Weights of a small GPT-style language model, trained from scratch on English Wikipedia: LayerNorm before each block.
Each number is 128 + 32 x the weight over its row's rms, rounded and kept within 0 to 255. Layers, rows and columns count from 0. The size above them is the row's rms in percent of the matrix's.

# layer 4 MLP down, 96x384, rms 0.0927, rows 0-20, columns 64-127
size [ 99 108  99  97  94  96  94 103 100 104 104 100 105  96  99  96 103  99  95 102 101]
[[127 144 104 137 111 108 115 145 158 141 128  69  65 128 146  81 162 165 105 128 130 133 114 111 133 201 114  98 115 190 127  93 122 107 138 106 134 112  99 134 103  59 185 132 109 134  69 128 161 137  96 151  91 144  98  90 158 118 126 125 113 190 177 146]
 [114 157 168 224 139 104 128 100 112 147 100 117 131 137 112 163 161  73 179  94 119 165  97 180 171  44 103 145 159 134 125  27 113 120 103  99 147 134  69 142 139 145 118 142 106 115 111 106 200 101 142 103 129 137 170 118 143 135 142 128 154 133 140  63]
 [145 102  90 105 139  82 153 134  99  94 116 125  65 113 184 116 120 189 121  91 170 137 100 164 171 103 147 172 229  92 137  77 159  73 132 172 118 117  81 175 162 128 133 126 153 118 103 129 117 136 131 100 108  85  93 160 129 112 131 203  87 147  99 137]
 [111 136  81 115  87  94 117 125 154 127 160  93 120 136  97 107 106 131 144 100 166 132 144 122 146  62 112 149 146 193 191 111 157 182 131 181 104 170 148 159 153 121 163 155 115 110 170 161 144  85 140 141 141 165 112 137  92 130 125  81 161 171 105 102]
 [156  77 142 168 103 101 183 126  87 107 155 107 140 147  70 114 160 187 114 126 124 154 146 156  91 104 152 128 141  65 111 150 143 161 148 113 169 124 117 190  97 178 175 116 167 145 174 116 112 160 129 170 179 108 169  83 115 102 184 120  88 129 156 149]
 [128 142 173 161 179 161  58 156 171 140 103  86 208 110 103 170 114 148 153  97  83 100 104 138 118  81 180 145  96 182 110 127 124 151 203  96 154 166  97 107 152  76  89  87 152 113 133 156 120 120 148 147  82 106 174  77  92 147 146 109 127 116  54 125]
 [122 136 105 148 122 150 137  95 117 114  27 128 154 134 142 155 141 121 129 114 124 118 144 168 153  63 126 166 138 204 110 100  73  96 159 103  68 122  87 193 105 164 157 136 192 152  72  95 132  92 119 121 159 103 102 134 102 165 109 133 140 146 144 113]
 [ 95 152  91 131 133 131 113  85 188 155 115 111 101 138  89 144 188 129 145 172 134  74 123 138 137 132 150 124 117 155 130 139 113  66 113 118 129 143 147 130 121 116 169  96 145 125  84 152 146 174 147 134 138 140 119 102 191 118 195 119 136 161 124  72]
 [115 129 131  81 106 203  98 140 159 109 218 103 151 134 153 135 113  65 161 116 162  96 154 170  85 201 123 145 119 195 119 108 169 126 175 169  76 114 110  97 137  76 156  99 115 125 132 142  94 134  94 189 175 115 194 133  63 118  99 129 137 174 130 102]
 [129 136 143 157 123  93  99  91 125 176 181 103 101 106  97 166 149 122 111 144 194 123 145 111  70 142 139 153 151 166 151 174 138 123 115 172 165 112 140  66 151 127 100 146 156 150 167  98 182 130 174  72 115 147  86 126 120 153 156 145 118 213 100 129]
 [137  94 108 116  71 166  97 139 123 116 172 128  90 121  99  82  92 155 101 148 163 129 131 113 130 126 118 169 110 171 161 133 118  87 122 156  84  70 167 128 124 167 145 101 100 151 142  74 105 166 144  61 176 114 138  87 135 118 153 118  90 151 123 116]
 [ 94 113 132 118 139 126 184 208  93 110 109 115  82 149 132 117 155 135 109 140  67  99 146 154  85  96 148 203  98 164  93 182 119 138  72 153 158 148 108 131 162 121 103 212 173 111 138 138  85  90 144 122 119 157 167 137  92 144 128 178 142 154 124 149]
 [108 185 137  57 136 124  92 135 163 141 114 201  88  91 177 147 111 111 174 109 169 104  56 128 135 122  94 143 153 139  80 152 140 167  88 147 108 169 112  71 138 100 109 153 102 152  69 182  51 138 145 112 146 146  92 137 116 119  95 125  97  67 123 120]
 [ 85 143 154 142 126 152 164 157 141 160 171 158 120 100 148  81 139 112  98 107 188  96 113 133 123 136 103 164  95 104  77 109 125 108 122 185 152 170 125 141 156 156 103 160  96 127 187 129  43  75 130 138 140 150  71 123  94 138  93 190  97  88 127 100]
 [114 115  95 120 128  84 138 114 186 162 127  92  89 113 117  95 191 101 106 187 102  98 143 160  96 156  89 126 135 138 114 205 166 125  85  77 134 155  93 134 130 136  77 129  80 105 149 135 129 130  64 183 128 127 166 106 190  80 143 116 143 187 210 161]
 [108 170 142 173 143 105 136 158 109 131 133 126 152  80 128 187 149 189 121 135 180 129  64 149 106 148  84 167 100 194  91  81 111 160 166 106 148 135 144 133 123 180 111 124 142 136 111  97 131 128 180 133 136 141  83  93  92 137 115 166  69 178 124 153]
 [114 183 108 128  47 159 126 110  48 144 135 166 141 170 140 120 168  91 131 210  30 107  78 118 122 103  81 119 119 114 115  83 155 118  81 106 125 110 165  80  72 129 120 152 134 110 139 132  80  84 135 133 134 132 160 141  91 127 154 100 144  91 121 145]
 [ 80 145 147 146 127 100 152  82 166  96 128  77 160 160 128  82 160 121 118 150 124 165 131 134 168 168 117 115 102 121 125 143 122 107 112  86  82 133 161 186 134 151 157 140 191 115 174 125 128 177 146 151 129 153 127 138  65  58 169 163 150 139 103 122]
 [170 115 129 171 100 108 104 147 139 126 120 157 138 135 118 158  77 132 164  94 168 115 148  96 112 160 108 111 130 198 136 134 163 136 122 165  84  88 104  76 105 142 161 152 105 123  93 108 129 116 153 102 177 182 153  78 124 151  90  76 125 113 120 131]
 [135 181  98  79 123 148  93 135 102 175 189  96 171 107 109 172 146 109 144 155  97 151 120 137  76 119 163 112 125 122 107 139 133 134 174 140  69  91 151 103 146  50 133  93 181 115  72 159 131  95 125 198 142 153 138 164 185 147 156 150 116 138 121 140]
 [152  71 107 180 164 106  84 148 117 124 164 127 116 120 103 116  92 103 100 158 142 111  86  79  66 153 145 154 165 128 152 161  86 114 184 134 157 177 127  69 101 129 150  77  94 143 142  81 110 104 108  83 151 106 118 146 107  87 110 127 111 197 173 132]]